config.yaml
n_layer: 8
d_model: 192
n_head: 3
d_mlp: 768
attn_scale: 0.125
parallel_block: true
lr: 0.00848
grad_clip: 2.0
warmup_steps: 200
decay_fraction: 1.0
train_tokens: 267800000
Each number is 500 + 40 x the weight over the matrix's rms, rounded and kept within 0 to 999. Layers, rows and columns count from 0. Numbers have three digits each.

# up: layer 3 MLP up, 768x192, rms 0.0521, rows 405-424, columns 128-191
# down: layer 3 MLP down (transposed), 768x192, rms 0.0522, rows 405-424, columns 128-191
up405:518507455498453430541410519527555525515569480533504559506395486460463517445547533544475466485474545554521513524526490484512476428524470505465457463477467445514482482511493530497525502499501531
down405:553513557464498481532458470523525431492531494457523498441514539459539523510514528511457443565452427503540496489561468518563442493546529486513457508468536475493562427430479482528532482481534510
up406:442494462498455513515489442497563494527438481557550530522524574496472494481514477482500581562493501529424491490441455448536521491449537424436458478430582474518492478492537502523466452479530476
down406:477508463475489569429563398464539551463540527496477547512520495450475559466513523526498596512450522545432480528484525498487498493594575462433532519499464392498512534522527523515527444536422538
up407:492454476486530503541423425518536510493521529504574530538503583498529452485538503529508521478514475525496521545417519445519525443546511501531497492494566510539516456470458493532560461496516482
down407:505494451524488509495523614455534412529494432456533498480502538512503491446517480499526451494497520577509533539470570515496493471476511507477492530483581521457531407460499463499495469497517481
up408:551512521455510507460462518486556507515452447516509490423480501446538453504454462493412554447500544444428542421408513552549401545536534466444470541558559491603491529528500512540488591520461535
down408:532463424437577508501455560465504513433473556404490452456459554451435476479562477401489517534456522515440519482464530527551479524503508616552552530492408547490541519495509523486505600421483468
up409:414444498533480469472546478462469437500472432545499458528480496490468471504490473472564517518406452482496483491515422480600418495507495462503520559486480495525546496570489558509510501454480474
down409:570532541465498475455460569459531421428523506467478568448555484440501439499561573524470503507512482474451508401509560436504512527503509449585528535456478537531450504485513485482452544515493551
up410:544470460423456543500478507534481584487477510455516487459554495589487450502463507536501539447488507529472506468460544476477470445476519556499573436541551509573480485533533459511525429545470488
down410:391441466491533463407547505507493488539501490486465568597463494503526483508526493545481548529473509524526555625487517540506528477496589556488452465492507548454488547416533481484529545493554568
up411:483506513491496502475475452534466472606493457501404537530513513507455457513538442542456485594505456567464522489469547386518412586494543547524448551500498483400527542565503421471556526544494506
down411:505540515498470482493452537513567486476494501418514491520499546507483477493515491455524479508479531522502586509511495523486475517517488552486525558534495454622555586551492495498472566477427474
up412:497463452441515442450531546505425523486473521528503500528520490500505531635406540503497521500543484504431404506563487454481458522458532487540547490571502552553512507496496491472527578484494509
down412:528542587466566517430493419456560596510519523482502511443532449499543492491461480531472469558507511549564541538484519481513534525473469552459489591488471501413461502391505449453501467500588493
up413:511494559543525480488500497538549527439483469572536507497506524507496473534512518448414484455469489548464469433504529422575548444430445514531475527465448511462510449451530490441520437420549527
down413:491481475507502425566567465474393503478495507530499554484494497563455578476474522434557565480471496526442420499533481454447508591495535475472556485484481508414476463467540475446512494512514457
up414:507470549445521466494469519522487490538524485499512536470433524532487460537474506525583537423494460517485471495514487484519522492471417544499519534464502460529482500472505489465499535528497529
down414:537434503520530568552583521448504469447551545518488503462550477512485469542549460471522530518456586436505463485410543496468488455594467533514549503534543428536473568503553499484479519473494478
up415:432434493539527539506491554514517510485456460548563480576546502450513498516451496488481477487468442512527484470468581441525524475556461530483481513561496486577492484537465520553500509510494497
down415:580492528509503576540546453438578483489500473535397542446476499525497497448549484483425493510493429468516492550588416522457426540494473500475389505506575470497478461508433471485448408502433496
up416:564519463505475548479528467537446549465483433485504490450482471508478443447490484478420534461529519564529524494509505439446499531465485424562448404427499533487435518421500550542449465475477469
down416:551468463473500538611517518485465491449462609545589614474494503572492507499500577508506444495501539522524486488483506594471487475529524495456518568465464448543593498567529538494463489472521493
up417:483520541502447468501523452521500538520524432475521569525543461482402455485561431453483500462482537529546478466517495456518458501579546491472450488487505555470523530495488577543463506541507454
down417:537525513557442488438445524524551499432460524466508556484463575553529487497461555459444450498543462579456546563528551454514520533540495502561540489551336531503512414483515519478461491558502593
up418:521559462559548406517475520479480499510531536503497517427561498474471537583521453518485544479471605472482528487503481479480507469511518506539429456535598492557498567484526491479491512484504453
down418:443484587485490582510556475515499545534495517439541497530481503453451472470451497496528488543521471473524497512493499513479491554527458523486513513482524518468536511451483478516544473478547526
up419:514470457535533554463412443444367448485485486503555521461540585501446505514504429505492482484524469527544551486461523554462541527475506505489538478550486509526505516432574530465472479466495458
down419:496537500531498606522487508600427478495544421457522580506470500454505450443501510560471455525524472499513496573494508426508446459518458567442542550502416452548507491543572462486473429502516412
up420:463529504416522539467470449512542479479463525523518575574485510451547482455599498501451485512583460577457454503570502505495505620535559518493481495496577517532491466505492488537440497483402468
down420:512549534564504551412474519604493537534514467597490522536564472475538399521551513522515499513522477543462504489494561554493405567374483460465481472565583486485497543519502494581547518547542532
up421:487504459501499520496448472485507489443484471482487496479545448486504496499540477501481503589472417489494477527561499495447477513529502464442508530509500471496549428484451463558501468511480487
down421:493511541484509482477446524579520496509540517468454467485491494481465488512453531520453498438546545531541468474480504498584463556430437458491495482523418583471462521499476503504480558486485512
up422:510514540571526447512437446487491538478520536535482496539477548471475502472486578445571465492532467453485495529480519529437472454520472494518493446463538524377529534523533492543525457520514491
down422:477548551538490428513517516398480514493490491450548510479482482572509419568433531504528508533506522476509549528548503460465487451500507480581432501488530533414525450506555513516510524446503468
up423:530529487495529486469503480509477471514530448502493474560506525474477518440523511513543553569516541490499462513502494567448508468557549551516505522471452481466503545526529521533486489492544522
down423:410535514522487486479478463460577527421537534493500519517532450499467523488495520477484574520456513484475436470465495478482487573469497516450517449392482511560470422527523480540483488423477467
up424:508466484490470575458552458550504463436553492480516504475575505486542506470517444455519482411517475547462516545520505532550560595506562531563500451550497528521471465423521509549448438548501517
down424:464485499463560449506470424489570489474531457523563487545562526490529470510517509509469498461481451457512545556458545502530490510531418552491499536465523529473525379492435476524478555514521525